config.yaml
n_layer: 12
d_model: 768
d_mlp: 3072
activation: "swiglu"
positions: "rope"
attn_scale: 0.0884
decay_fraction: 0.654
Each number is 500 + 25 x the weight over its row's rms, rounded and kept within 0 to 999. Layers, rows and columns count from 0. Numbers have three digits each. The size before them is the row's rms in percent of the matrix's.

# layer 8 MLP up, 3072x768, rms 0.0399, rows 734-805, columns 256-319
098:497489515529492546564482499561522501547528482500451504499494469479506480463512495443462481510518478506524500498525512511452516488484481477490534481517535554444476534462505514512422502534487513
100:513498532508515513520497517507521488470511460517509469492504528481454514484512505529460498446500496450520557485505489486527469477499507480510504502459535496460527521455493503528517492485476537
096:489499506466470449491481469487538520514462513506545495464511439427487538493485489509482483505492500512504544493471482454486516465484529530490486496475544477471436534458499465502506479478543533
099:486485524508535483500497522509527461517509502492524483507477446524485520530501494469549508498483518527527491509535496490534504530532517517479476455519528530512502516507518482528520459515523521
097:499490451503489513529506465529507505484492525524527503476497489511517576529507491521509507494528492514458512481479503475467509460536492519437519496467513503498524509479456535485494523497499515
098:487467477500530521458505501497517527503542492501511502487456531542499515500488508512493495526493561483498507512491501509477547477496493476467499531533487506533515449490491478472464466469495456
101:487538472519499456513509493453477480466492541473463482521516468518432522510485505442535537458445565518534516495468486501492492524449518527536502526494503517495509526533499485478536476501487524
106:478507491542491564486508500512505482504502489520531530572490501483497512471519447545502505489506543464526500464498457520490516481489504535507512514547523489535503550478469472484521475477509485
100:488525544508501510525488504496499518511517451525477488467546487509475523497533497489496477530491476458494492497505475547506541548492519456491499490489491475537483542445499445519478491484517545
094:457486488457553516471509520516474508479505505481489478468482466496495539530502452487490461494498515457487523506504497456470509471512479456479502487492509486511491529518480533483479528511531469
100:488469514527510450480460496487495470520512503481503489483497452498513485481518482487486457509561509445477486516489505534482501450532510519476504497491503489509480538521551519495461497479523498
090:486482506516526507506508513522520464489536526494490485538490462509475506553541514471479450494468506494478510498479506502467484577515506502516501495460484502493499473491512508505505441511513504
100:515433506546504527480484520452496500517497532455465474470503516567424537521492484488491471504498510509511480515509480514525537497463519479507545467452529471507518548502470543493534471484505470
098:477489497500476447516537481504517486499494489484516500490500470455531473466488546518470494534532489519534524493475510511463432470483486488467471450492520451531500506468511471465541472486479484
095:493485562528457497482487531519501486467516520514527461460521511501515495503482511522521497478509552491492510504524512510529483487470507451508534484520533511521472509491509494513499516533488472
102:577490475485455437492481455491462531482499482508516520458503487432473524527479526490498518507549521488488492485504499504460502486501516475507482495502497478484499476470524438517482545489524501
099:485534465495506532523500513518496470480480514480530488539494485455494468503481479543497519526538498551467475497496496530511487521477471476516500453511466510475483496503500571465459494489453487
100:517531486488498506522525484514498476502489499486518511554518486494465522546502503474481487503491530459497504538480495470495506466500500521520519477480514508497524493503494495497492446474498526
101:488516477478472493495526468539546546528498494514515507510468527511495518480553495508537474431465488505528519532531513503510510506496484502498515542478538470454481500516523494547512537508469471
097:507460479492448482523520497495490477497504512503495458536475531470483517511484505536514486502539513459502506501538513457466500482521494499512522541499503507474515500494515547486451457506489482
102:491500446509524505498446443475512502488489510546506492510462541510492488494522511559492492519472489525510503510443495483511531496485468524524488468513550550493510508502492498510496543513469486
098:506535489486521472508510461474472502461514476444482487466490482511429524431478486471470518505474517519521482493533512486542507534501543475517499511486470530522505513508508520521470476488505511
097:456517471479494492465538495507470474513530479498499506448467486505558505461522476480497480531457503530481499484497525477488449502504517502491488467549519520488477515493471482537504492482483512
102:520510502515499518487504533486442475496478526482518494492478456491474516465521515521460508500499520524501435489484485487533517486502502496493501538483517523481476462482503497490434507480500496
100:503516475455461525515492482496499465519502466494524510499531501479493479495481486520527489476466526494436467492491487493526486521501512520490504505505475526558467505498532488490512539468513485
105:517498545488510492510515556528515521515499492478466516495502515527493473495458506533491470519475520508476499496523507527484525472493497468502504431508520529501458536518532520505500480491557530
101:504540507504499530471512517540499535517514507510495475450495495551502506430498522523505505488473511529502474482522516535518489518507513506478511539520509519520483497469518502490488519505492478
092:490445513513490464503552514459519517509487519537482539463493527514539506509499474455475480485516488492484478506506494490523513517482505524497466541543512528444505524497495476516473471464529498
099:499481516520495530498519519476476514516508503512484520486507484481520535466487450526529504536488474505504505429500496525490485531486506486486457491515517529513538486499488499503478488505471498
098:491522512488462532517496519523512479511518546504515516562517498523499531485507471544476519505520509497507524497512497526470491501547501493515502480496508485475493518473468509514484528547482508
095:480477486432465524457477509496542474460500513464474505525467499476500557506505553491563478465502520493512454492503519506419510444529495464515479482532500497505471466502498508512518527500556477
103:567491459481499517532475498536448511498505517465480470509505464495463465505467517469495474532484441522479537524487497493489475488499506539470506476556503455544527548507472520494537511480450528
102:522512454509492511511501482485497503521455528514493511475532502535472480481475491512497486507458500525496520490499506487556507501539536492500443456488475454514509460522503504506536478487463540
102:487504485476486515497458514451506562472536468534526489503505473462496499468504503536538517514509487503508537495516487534487492449490553486513494473481517494474517500508486505503492479489506434
099:504504504491496466524472506496458483526488517525507520451518517501474547529490484515561524511508474502471479489487503515508483473507513487480496513518473502509494503518546513544490538533550522
107:496509502512515493520548456562472491532531531537518541526525518465518514498484461490447500460516562504504507478534465540524502487495488573444494447498524537526500494521520490471489479507536509
100:507465479470516520499491513500502535463504487491514521542492526520524494524455500484519455475524512513508523514501519496499479527505503538557469512519530475474456511533522481531543512551497511
099:475492509509466512467532525497506531491482452475486498488437525493502537485484464487484526486512468489472539505475481488493541526517510502510508462523507531472467529520507509512460481477509521
103:476496511473477527498538518498430516512487514501492502502494486499479505523507491484518457480477467485464503498483510490469500517505496453491468484442478485493503513541494537456434534478523518
099:481462507498544499467505489520500461515520526478499529527482464521503491467490475506541496527493475469524502487520542526443497561488513503472489455482512473475489497451496502480509491473473467
098:529502508494522539516492528542477488485483459505487467493473507508521509503493490508516465505508538469492532512495495491480497471499488506504513498511493492523516468472478520539506522502523484
097:506475497504494517526470485497480502491496506527555469529509520475514482506529495542474475538514479486523537524477476527528468462497516489494513476465497493485489495475504480516454512470493498
100:507452498466509491497491515499426510500519547485521478483505489501513488497512485530468516523510477440511517498556481526526522556513488481489551472462457518516508511498521547544460479494528480
097:497455519434547517518520500465480475512526442535493522513498447486492492502505489536496513516557496507539555502483498537490463503496467516480479461486529526507419521476532519493479495468514526
100:503497502514538506499484461530535440529494520540535470481472523452482477458532509501489502471518494501502527510540487503533500506491505511472494512494485537522524503469502472542504536515500530
102:512520496498536430509520439488511503539544523498463516517472464528487476503481522504474510540458486473508501495516505503476499472481522488498475496493484516470500489463494493536463474489563510
098:495534479553464533498476480500478518497495539530505535453497481485498461529501444532464534516467527530505593520485492489494502510505489500509480481503489493491475499523468535456520467478499484
105:516479494494564543452510497499505530488476484466483481513541481494489453484496487505492477517548498517500506518505531489486508502507512505481473501436510519473484480492481496561489438486512530
100:507528468533510504473511512494490474507509483533494503519474505495467513526450506527481487514528514528513507510503518485499511443486487496494523524521471481565484472526472530428447516506533514
113:505518442510498516514501466498500462498507521495499515512499473508493505519513567498488462509512536501512525491522482538498515491529520509516513439525493485457531462528494489512485501475491473
101:514516484520532540508521504458490485493520489517480485554480530528507510497515490499499476475503471511511517506516553514477514490515560505499470498482542478520474524500461474512479476467504552
103:535499524495512479521510484499476511467511503481481469479512473476476483502475484541483507493476478501501461518536507505501509524533508511491514511467476514522501486499497481485498493481460537
100:442493494555507525465452509469489473502525461480516534505497501489506518480487480457458507496518535472511501497504511500498528521488499499474506514504535509486509509534492507489453487473469484
097:506479463527520527497505500467492518486493508484529490469493516500508485499478482508499522518535492500505464494499517521491474515458535494544473504560467537541534519480511497520481463548497492
103:506498525499484526492492491492528499478514510474484441452483510537503526492469500515522513506499500473557528496484484487496492480516519491518488486493460473495492493481534474498480495511550482
096:495492477504458469513461482457508476491490509495545499478529498499484540497456456483558472512507475475469526490509537508514500505463457497503526488459523497492519508513498513475473496496476509
100:514522480495508528523479480522512505470491497505512475531518457504473532507461500538512498510480519489489478418445494498528509503516464490470474482539485471548492465526504472504534555503448488
099:494524522505505459473501493485490493479484495462537529483488499493504479487555531485525464534506544515513500490470474495529533492473489512457473485529580545507513478471518435504477493517531488
099:488495559519481496466476557502470510536464530505517548518459548546505492502497453526482493469490510472496484538468528515491505487547477530528515487456489494472513508459529509497512498522525507
099:541482518534554523489533502499487496442534515475517477506523498492506485500474478508492544465516475514513468494473477498533520549494523518497504470521506510529516511487475491450486502495498510
099:493511533461482480482519490551499479511499495517469488509550528495527478504502514492459510475483491442521463500521472462507473513467530528532548502500532514511470559530477518516485458510479491
097:488503504520501480457519542530487487465546460524445505516487464466470503503495551476487490529529526552489466471520518507474469514491510458499481483499497491501483535472525490473543539477535499
095:469518519474554516525523473443513523490512485496468466459453538480512455535472494511497509459511508476506532513442478541505490523475482497448523480438522531544523515449490528488542474474478475
098:506521515510479484503525516486467481505474483488509474474505459485472514511535471508549488521509505473523545500512514478545496529519508509476478484521490498540480508531484491489531528540528540
097:502499543464527500508533510511481520540470499533510529565511538505460483512508483519473582515480482522493495473489505518560454489525515464485531541488549515474539499515496499479527502546485488
094:513508502481474524464553489548457483539534534497493539480485502530478467503511505523474450480527480517503481510501493516506548493449477458508473459476539483494495486523577485487473518477527498
094:495514501502504486466490527505428462549512525497469479449487499505505508513511478486492490537497559515528527499510493518465502500515477492488489525506445533526516518497506507543462519508521497
100:524485491506517452446471464475539495483511527501475551498532521518503533424446481500519474464513465520461517483433467490521469489520521518475527503474482466522520475465490470497550518513507514
104:502496506489517525521515526519483495515458521526481469531483515498479508474498480522458494512494534442494555504452484512484468532521496521501519483552496516560538490476480474508499529504471510
100:512520527534470511517507499517497512518494511514525472477517477495516518512542520542513526445522476513504498516502497469498516546534484516508508519513475480496548501508492549484483464476509474
103:509488499465520524500538519487493492484480505512474560510518488502519497487519513565494528516446511550441478504545544485514496490431500463536505506500450490460508462536537508477515471498549539
103:470500517511544493487516486483467517514521517490474449503472546521483490495471483502524470508475474474475486480504503504457483497499510495519507499476551526515509519540527473446510557465507491
# layer 8 MLP down (transposed), 3072x768, rms 0.0267, rows 734-804, columns 256-319
099:508460457495503497490486495527512474506520503476491515524470513495545486422506506504521548536566507525521459507534540515407499520460476505510513495476490488477568489515477448530494478518478507
097:472533477523463502504523480506514497493501513523468478474531514473461498479492462556479468486448459488516525541492480479494498559517468532499472499523470551523518551502532523471549507498532507
095:548495491520487528476521496571491531522484499477479520481509521476520499482524508485495562525487524510512507503513512517464508462478473483505502437509521463552511488504488498486460517488480490
103:528514478494515488513497487546491488490534494502511498508487501500521473461478551469519479551523504500488479520489521456511519497517529471481476494478545516503531443503475513522471496467494552
098:553492488476470514525492499427531525527485503542545461448484553434486525497507496514510528475478485543484523528471532477514511503495500482473492480525478528506557518479510506567447524497530460
100:447531517475504466501486515507488509511526508530471435516521501507464517485470496474477475550516497487500519482490585497448489457483501534516484498478529520475476520488498504483482481491522449
100:492506489515470504506526519519496487515477541510497498497492490513497515465492478470474481474483487508504500493468478486534463485470490484508475488523526527524548461479521522496488519505530495
103:522503471532556582505500504496483524526465487463560475517477506521515501567519482499479508453485493469518536416456475531463437451505507535483484523497489495491520543507498520492501496468458507
101:483482503485532561475493512505512467493514524483437509520508513497467498461518505502482497490507478559526478505511476496521500514506481492529495516499530537514505516503513507552534560482524503
095:495541522491509512498498488555568568475494518522568519476531509474556501484473575539515503533539506555502471525534496494483493491478508490527507480552533511442510510518479480507489526532489515
101:517491476485517549472504548489538535470492481509458443504508548506506510500493463483504466473479493492501522502501482487510529556543484475500504465515466508499474515484541479460478535530542499
092:484470500497477514496505490438497523486478536465503490493512530481544453535550459491513514488516530508522454496508435509458510509455500504524507545510461440472480516488496510567490501488482509
099:532517484507527478548480512507517522482486507497473518550501469461520471513498488460522499505506506517500488506489464495482458469488486557497464502518512541504461509523500536466519484489498496
097:498512464523463489457522522527485501485500480500454537481491491464513537476503523548518491530507505483482511493486506547477479471511497501485494471533513506462502493523496505520507511523515512
098:492457471547508476495459519493450521509505500495539511497481513450542490464447512511501480465459512478492487498467478460467524531498515523484511510496479487534517459482458509525516497505528499
100:468469481508497463470496527520532488467452529490482499538534486469526479491454527478514533484516497452533529470505520485500514544517518518475495513489479492479495486487479481465459505500488479
102:500566517523495470539500487571517484476487467541485491478514513510446493517482509495492476490540494516504498513484476504553518507504513536502486508473504540505501488482506477479537512511520495
099:467555449504495472456486467485484488507542509548468509493500497462506525543508503485497501535528503502499507505522506494516488491467540498484520443473526510504462477504474506504492517485545526
101:501477477503519490524494542502506485490493537517524511499527530517512524490455459512522513528479545519479532551508549543476507534483477476468437504481483497509495480536515480497498513512534470
097:511547465563473501526488506467498501498484483475512473510527508491560503503512480498486425488484504532475523503505443560521456510514519498513569517481527533504500524508492445515493517498494510
099:458511510513508484473528494534479515506519468518513506486536524503498475457476475508511467473520501551513502488512487515478521496500477504507502521521467494475510465500524513474487533506486494
100:532501487518500443531490486541490546525501490493497494499498486504526473516490462486478526510487491512511520512471483522511510484472514491500496491473521498542514507523583518463514497502504544
098:498519501477517480481500515485479495508451529491505531558492505501449487475541499471479505488504485477518494494471500503506500518508516473513499512517497525514505488565461472522511548529466475
103:508518496465466478467492509470493482478482514473512524512511506451491496477495504498462488486498508525500510521496477469484479500493488479509526532502494499523493524533470505475516523515507494
101:509525470488513470516478545558502538514526516524492508515551473476540517477487568553524512522451466511472449496482505520482467507511481510508471540492502484490517521492477498539458495475494496
106:464512515497517480504518500570477516444490458479499467513471482473479506518503541524477494521469494510473498505533510506516503470504482505455493513501501506550493466567492492485526484517491476
102:447498485507515496477492519537483507481497498492435494503489436513500475502517550479495512506478530517474478490498479483494488536536500493463514541485532527513481514495504509496525549491492494
093:515496483483526516512504505523536480495533510503528499522507525489483501467507525449520508524490533522477508467509503499451453507530444457520491499473520520480494494517514523527507491524550532
097:543469504527483518470461457504504477455527534509505519490472511488488472538512503506490507527544540500506516494490499516502528515505488481526467510488500525482486501497520536495511498500550443
098:511527498471479483507509469532468529522517541503519495533517502563523477454521542496481478539505545503499560498474540507506553517491516512498496463509489530504476480497486479494474475494489494
098:475548542486497480475479494495476463485505474484508495498493496494508500469490555502495484488537495535495472464478486445510484462469464492465508490464510499491514487481536461482480533478521525
101:501502483517496545517459525474469539473478495503492473491468528537490533485468473496475522528485502491472497503503512495507504468527462519529528455495461466559467491507499474515482481497491515
102:489532472503523516486514512529494497520497507514534504450527471457519539462464482485501498480515520502513497487497480521497482520501504471482505497499549495486528488460499503483525475498537558
100:510532495517519499506450497530542546504485497514498539456463485454557462514487490483513518484471455449537500491446515501463510505502531543502501518507504509511524480468553471473443521500476494
097:516494545501452521468496460478504526487488485492539507484494524502508493520491539525489486545517486567443512515491504495539512468503502473475487533503496436562517469518505497514463470503520489
105:493490496447524465529487476535461484492522533565518528492524568464515524526522506514492502464449480535522488505474503531505522496530504512533493505518511489515501517535539459475437504487530479
102:504524478473512493462528434473510513474487417499504514504559544484453477531503523527494471567502509525528510493505452496486500500555504502479532483486544534509493495495503493480513504504497524
098:467487464525525473479508469543448493466525497477487524460485516519516506474500507494497471473516472498476542493500519512515538495496428468531527500441476521459520503516487512502462494472514439
104:490480517491496526482538484479463523499513482474487528518487510490528494502541479445505449480477492502484540527455516487528480501500455508510488506511495507446514506515489458490503491512453501
100:533506579468506507547514531527497525541507506518436537502530493484506490480466458535480542498529452557474497554527517463451513478476507472538502510465484524504486513483511510516492492514546446
097:457527547518539516498506485469507488466531489525493502471499474498477483512490502495518526461461502535490498488498492462507507563492531474503486506501521513487531464493516530516488517502522443
099:539487522498547476475464490462490542490517540507529493512501484536487482505470497493488449508493491491527521495501562486491492517497521463501514523484459511462485471516494507471528479504534485
100:504483511525510526488470496464473499536501528480516512456530449502500509512515464507512515519481483498481472473495482520483481475530494451491500535532511490478478492439463515516529498491502482
099:459466513482518541440472494483494481525477497441504505540504523532481512502528474507476485502490492516528528495520491532495518481502490450491511464515463518506470530474496538479489524486497485
100:484481476497527483496496490458509500524456480491484483441473494462502536507540506494501487524476460495506484509486525521474467460517482509491488464477476444479503514497534485526492477482483488
100:475523485505472475506506500523541534525496503508487530518495532520479503534533510488510504502531509475482449510487498514488538489461477496564486476496508461494519524501500508509457500490482519
099:462489484492465493547471508491482484506501459504461512488523535490473475476511479512538553457531466478473490493504499502486487520505498553519468466520530543524511506496513482480508517494512473
103:497514522475478505490538528518523501501539477499503498493497506540522469512462512473486472496494452467456465524545485498466446476538493491497473495491509522472544517480521510511481473499514471
102:499506490449468461562467495506516548538526518534474507518475499504541484488506491531485539497512515466516505482535486518483488488501474487497507536501503479534502539443435505500510465552503455
109:527520485522522478500473496485523527539430509533518516481501507505562531522503514562446520500504478562483507553467524516496517514520522523533501560482472496500512509498501490471521521523450466
101:485503493520477474501476499530498499485486482516519510532489510532489464508457509469511513472499479503478520499509519476494477519534505494530508483479495499559518517478482527472469495452505553
100:465488507504536504483492515466529494499482500507494489525510493453513481514524546514480516461497469480517492522512533512496515531497509512547524562497500494486501473520550450497498489469487517
100:498515489531518506499488514492446483509502516492480456511524501469472471557511518536517487506502498481518532506528541546488489495451495521473433503531530485477530482481516465498475464504502528
098:493544500488491471503516520477504446497518478474484509495482514530507523520491468447491502492473470528497511531507538508535471519484508471528529539550497469469514498477547509498534550518477502
104:484469506535475517529482480489505434492536509487490507502424523498547515488496477525497499499543493470507481527484512488464478448537485488516513531558475498457509513491515460503525457484472439
097:517530502519471457500494454478497550486471521473480477445498486514482517485537473514511521501495472528519468504524513498517484534491483524524465502517502448494457491519513532470468484517478491
097:488507498523555515499536504512496518460515489531510471486500530478550480512510557542509521513467520537485543514506498506500484543527456516529472499486483518513501507506508509488534510519531508
100:475497537488447481507488521555490485535557539491452462467506527520453464496529533488528493506482504503480480482518450499525528516454519507479529484495519510513466517502486492542551488494532500
099:484511478487486487495514502515462469488518468485528461530502538558505501427513489441468521548467502483480485528498503512530478516492490525517470521485523501537468505514495470493515479486513483
095:481517472512509499479527530530499504499524491526449515495490500516516517461491522480472533530474466514499477447492473475510502511457493536506486481514514477501479518448502476485502518509492510
099:492496504496528485515464523483504527469496475445504511489476528467526513504484535453460531510496470493532447499483444463526500475478531526506522494530485491486473493477477517459514474506526508
109:541506481486497488475541478484520503499493486507552489504474500488505503494498492499492528505516502526505502440489503478482483486500499481492534489504527506496463465531493477448497479495481516
096:505480478495503454529518504484477479464516490506500505481487468483508483484471536509501496488513432546498484541490506499514505491534508495514500523483495495444486469510483488486464481515497496
096:479464532492535519516499525514516518495521492547484502515496520525417530496426495451527512477512525496528492451519493503444491498490499488468529501491478479472493493490503461500539490424514526
097:516506461476516489471485493456500477462529497490509467489489486474493518482519501482465449464528511440463470537457462478453533526484514489492486491494532513483547507543495485522505505487525520
095:469487522510487490537507499494491496572501537502505527470503514550536478488545524491497483494481497494529503480479521506493452489509517506492526514468505472503476467499506499501522501472521522
096:535488516508519540501499496512504507513486483504447474546506469519498506504467501479533470473470529497492504528520487528517539557513502477464512500535522505540507505469464485515471458494485469
099:504508529496514499498462489491502538521488539495528499500521469507520510497438491540473452505503483497460491488521512495542518477485458464459493473477521506535504479501488521471498480458522489
104:512456511547492488536485481501484483487573507536504482481528489492471503512487495538491459516469535495525501510499454519517518483506493472495532481474454477543516474522526468494489515475461498
101:501516477509475517429521461541493515455518528507497506499486451505498524517521475455533549533521489534504473506503504473471531506499489500481471518507508480525518484483515528516534489526513489
102:534525468516486497507514518556506505487493495494487490539505460502530495503490480494476505530450504519516575518541492502533500440483443487544541507477513536469500541499526557466527483519494510
# layer 8 MLP gate, 3072x768, rms 0.0414, rows 735-805, columns 256-319
100:474493506449515531517515483499466493469501531453461503474515465524481518483490514467489490481494497521530437535468532468511491480528524487501539525493480488483498502458471532503499452507474459
093:474470493476485527515501514516482525521468508481503521516483499504495515525511507467505494500522487556481516509498526537488448481556495497519496495485501480442503514489502500500515473491460497
101:479497499483476467499498514482534483524507540505524492480500485506523510467542477495526508515486492464514484526476512509491488535523473455513512475506526516488520472478536518441445468514521474
095:495494514444564478502521473481517474475511483493506490518503484476499514499556501479470528472536572550551476496530509503530497484502516537540511536489489475475512462497472504462487523483526481
095:504488532519503473518552482477510492504452496533488523501507516500547498533499488535505511462510531533510526520517520507466475503464519505481527469477475452483479440552516517477465515502492540
096:457492538459508512503536497482504552501532471495510547482504513508488487468544554474461491524499534469512508503499482534508528521480516543487528510524509492486488509485549458537487488521477515
118:480487528510569520549483486538500503488475504534507467526513494478535520500479477511490479508448474445501458524455501496503493509516517518533506514489514510524498491495492498503540442500486468
104:501500518497499513494472458459490502489458500493527485491547521479517460501496518527493499527514583497502462529503514498460480513497496478503516488475504485523449494530516494504500486478501510
091:489470482520458496460452498499547477517535540545518491525537515520509478559485489548529498474518536481505506485466550523524503555505503513496516494468471467496462479523502507500512499517469540
104:482549498497499437473518497492497449444498452533522498451487513467523464456452503491473474478460486498486529534536522501461510479490525501531508494490508534483528498494515507450492527511524500
093:470516522534464465504484541496484488486501552518536551491483537497490497508541451472487483512545485463519502509514530522510480494486488485465507501528491538484505497517530543493467482486508486
101:504508510485556519507502452512502535486502493523479510479525527488504462538491502506501488475482472474519480510536500511522500573484479481502510505414535493468494494556489546502448480504481489
099:453463498492520512507475526479499524488495516535497515494481501518471552501497496542521489539470455505516447521508507545513482507463493525534495472461478516521520501486490492520501514526519489
095:493510504489520546491503508485476491492516479507474498512483531528476511485472514437498484511541497521544506538484530482456517506488481514527524505523522480493478476481511492505473460512509503
098:490522481492527464526462498465483523511525512496503513470475500495483488432524515469533483488510469474499492514465555499489478464515518495487523469473478485498466509510503501465481540458493478
107:495544533504493489461476522515448504446486507512474519483507497482476513495495509526502485540496533469494500509491519456482492480504488505526499470489497487510529536534514493463498468544494461
096:482500501493499529471536469495485517518542441539520491444492477480509494479497504473499484522503465505475485507517541510517505538471501491469524433506515507527485500528490482477496531512547495
097:471517478492520491500488459507529494539428500493480494481483526520480509487478509550477501456518501518515490526519535529511525504474509545469484545496528465541497498514539492479471517489461477
097:524477501505535580473511522521512535498478497502488516506521492481508454470486502496499537511486492506508515515475520496492529520495463501520532521532476495506515535497504488484473540507525475
100:511488523519567529494450525498485466471495501504518510476473503491460452497503546507488489546463555504522481536466480517535513486525511484478520494495492490526527551546484478450523513507486477
098:474482507461473486495501505481503529541523477467481467527512545492489491540495522519485526563544465490474527494477506493521522501520513539515525455482505463509491493492506492496501495534518532
105:498512504491493520483505475460467533476466514503467527466535497502532507488494487520526460480456523487496498526491521514463502505511472552526515496497505485496524470498441482473462473513455528
103:491509507464532447469475519525515521484491526511519518507484496493495454513472494537480519513482522469508475532489475496490530486416468509488535524496471493488508481543522476466479468494543497
105:486496485491492509505481476507511497475505511537523481445534491504529486495488485472491522482480500538469496523527488511496511527512545539490491520518469527539485506444493481502519530530517516
104:512491517501549481472464516510503449511524501518485498515541503444488543505524513557503504524515496497482485531515554467482499472477525472511503474491460497490519507508497528484470465496452504
104:484533538478500481504504499510483505524531520530494497437488483501488513466482508503521491494456468485478467539466512540504497532495529510530508528474533514530491494461506510541494487524520517
101:455479523470503495510491527482528515523476515485509520448523512473511520492490476487505466538507505475530509531462496527516555518477553558536512529545504530483525506454512477521488458490466480
091:490505541532464503522494485505544499495471505470521472478478519495506551533516529449530500491465482521498501501518520512479456504493533528469526454505532511507496488437503495531470522509477504
105:503491487527530466472499431474481476519475520528508505505479483451496508522472515438522491454535467493465487524504520492469519516500493509528546476520510464497499462495473506510486499479509490
097:478531512483503520480512473551539487496518540471494477508522506473510516496471484507552483517540484503501469512497534479478499503540517514516493503503539487495471445494482464549499504540483471
100:524533500488496492495501481479473498469496515490508535484495418535493503511516470504520484528499530507500495502498498515551509501502504462502492512460494506485489462498507505451486544469480489
098:510449517486514536457506503493505531528503544522584504454492466515504485505510497498489472514518515460489471500526506510546478515544443477486496537489535531491509517492536519514491445498525496
103:528508544523519511439467508506499492471494517519537558548492544467500530472506512501507517521483459502496466510555547512491495519502532481513524477509533495494476528544455505515526467509539466
097:455522553510539510513515488487539497503532483533440472509498480540498503495492483468540501530537525472546532499505575495486516517481535512538534524508547497457492472476520549442495487478502504
106:503515517514482482485515531510532483497518474527491524510458488503480542530489476489506489511500502503517487550479505479490483548512489531551486555484496469518495503550502545495492524521444494
101:469431491481483505500452519477532520517500537525484518540501490511484493517546491472496504486510472502500534527462512480497473526531512500518484533506515479519491490448499490507511496528512532
097:489488530498536513503480545509474523545525477451497495497482470568507517490535471483486460470495501512480467526536489511522525500471505508475518492519493506558493463485476485503481510488527505
098:454525505521553466480450444524505527487518477502511445506512509511480531474495451522488489461460486518528553511536528517516504523501517490499495499501482509488497513473483540488479485428480504
101:495521492528472495517499506540500467532437523467472515485494456496464525538521498492522490476496476504504523539476566472463501567523522486529520475511477480507537482495542497517555479493470464
097:517495487476483487533472512501524445492493496489475470529550513476481454489504506477535518489462472540484484511488533525495491479487488478506507526512501504549462482545500493512535503490511530
099:505504489456517482490446506530495445466477550520534465539498513438461476487461502418495460518487501444526506519497507463475534512507512488454503508503489522509494472513535501478476487533498469
097:505494511519558548490457508516496558472506494523527521491479496477518450519489498502483507484510494489496462510508541486505533525513506486514503468461498455472451454449460450484471470478524509
096:431512531481509497490500562518502498493513480478494514489513480529468497513511504506490501497472485497517525496474478526538465489488503486522515515515518492520532510487468480517513525531469485
100:438478504481522477412535498483521464476510544469533522551484566511458504472458463494522487543488491489509468516515487546493536508507521518496502486483515492480444492533497464530555494497460488
106:497497518498497479486498464501462514484541459522505493496503519539493519495505483488529474496484504533493499553480528478473517542502469479518487516481530518497483492509506531519477485518551487
092:499566517512520472472507508545531470464489497538499484512536455517500491490534510540515489517493527482511477508503523477513503506497502509509530473528524552486526477526535497489536520472508503
104:514521531494523529502486485503489493506482492501524577540482512506480512500511501470489513556504493515491503545494530429452501538477479518511495491488481532537461500527542506491509484530535479
104:505505535484513452530480487495510514481488522514492463512498523486499466499520513502499497467483508454445531525498510505559535482471502517484516465452482491501480527464505480495532523541519518
115:485529531491534520494475505526513515504533535454485472520516519482504473500521500478530497487516484502457486519474556455521492505529462520553524485505500493514514517480498487513476475490519517
099:493533508447500520501496525503459540453491512477487450464515504527520520454481498486533481499471501513515473544500520533484495481521512511456503474526488564496500468469497486501505510521497488
102:489510509513568486539482487521497492510472508471509517509489481519480492491497545478495501474560522521442529530506531494494504491487518501510530502488511482557482474486504509504489451488506513
100:501517544505505475452454505517468502503530529474512506524502494467468520487486483497514505522522470452483475548479520536494557476510468533489557495499554504473485505478475506532473474529467440
097:487487495494482466534507477492485486489458504478491513511482507518456515489511485527519502464496481531524481500499480530492488514444466518528475497516551453497512491528504537508583534542480483
100:531572483536513473531529479519524540538521485498545493544561494489449521474538480484444505510530519484487491542495520517498545495503501530545567523472516484487491483515517453465502507501517454
098:475533468460486486497481507523494486484538472504507479533509494457477503451541493541538500515500528505540530522470493494494513541493523538512473520463505512517493487513540515527483484507486507
092:510538478508495492468473473476477496481484529488481509461510425484465504443499476470521481507516464436531445520508505498479509532533504522485507467496500453494494476510533482498491472504484500
102:458500497467498495539491484501514509531485491538463478465502527506532461471501490489536471505483491472510509507482521487429512481507514542495489523466506511485532509491476533473468433466500506
097:516477490450489510468507468468558480455437503493494502495547507487516523493509501508520518493491476494455489508489519516501508472482446473518482522483480524515506534518503512522528514521443474
108:460496522518495484495480483468481491472486483551575525521477517475517467478515494451511519466527519511481491505492485491499556532505515558479505504507504475509481514484470488481495505508506478
099:490487496505519530474530496507534537495485508523484496493504543526492490496576532489503491518514511445540474512508505500500497525444524504520541501482489503485481508490504510544496479420505524
103:499539524491535458465521536530488472494505479502508514500489445440484475527506517475471469537476507523476471537493540512540480527488487492529534495456490522524529539480521486512512481503518501
094:426514493514537478532524474500503510482498474529520501475508520500511469436475480523496524477481499513513512502510522519517485465481508556489511470535502487455499505545522481464467468485478517
098:472534479471462445465500476510501447506497490492481527478484473472518516460499478508547500460476474463497466508458539527496535530467551508492505500501551503489478489470476509485525494532538492
092:499486488498492500490521511507456466444504475472462518522493564506485484466456518503530467525489541531495509498482500491486518514508484525528473476515447469520485494494504480486499505473492459
095:463453487492573481494502504487496476500507522488465514465523553525472465490511504493494513480495480485510455487501493514473517500501497496442497500472506512522510462499522551496516490521492484
095:502482506478488526516522534490489495506505482503446462514485449476488466481509505497510513491510470511459513516490517525553485471504531532496533484521484456467543498493502482501478481500497521
102:477525512507470464496485508521510493497478510507464515499515495502481504458503508527535518528515490551484525543494533455520522461488528534516479495493483488491483516547521530471530489497497488
095:501494473490466500501458483502531478509506507547495522524465503500468476507492518515436526517466467483517494525509541517498491494499481490484532541487483493528469474512499497504484509494524431
099:487532539468530488485507497504496510460486499487498516495468531493534460492503539439498534494479526516515447539510508506519509521527485525510519526504530494456481446480492493482504512517471547
100:475528510495494508495503499429512514474485530525484523546520476478510478507510539491448513526520446482507493532516490568500508505486542539470526523468480471546492477503505534520477490497481496
099:526479518483509475526489515545485447506481491513507505483524516469463501502518434478494491494510471462483490522498514475481470528534484513480535500533521513507460501509488470481419474510510508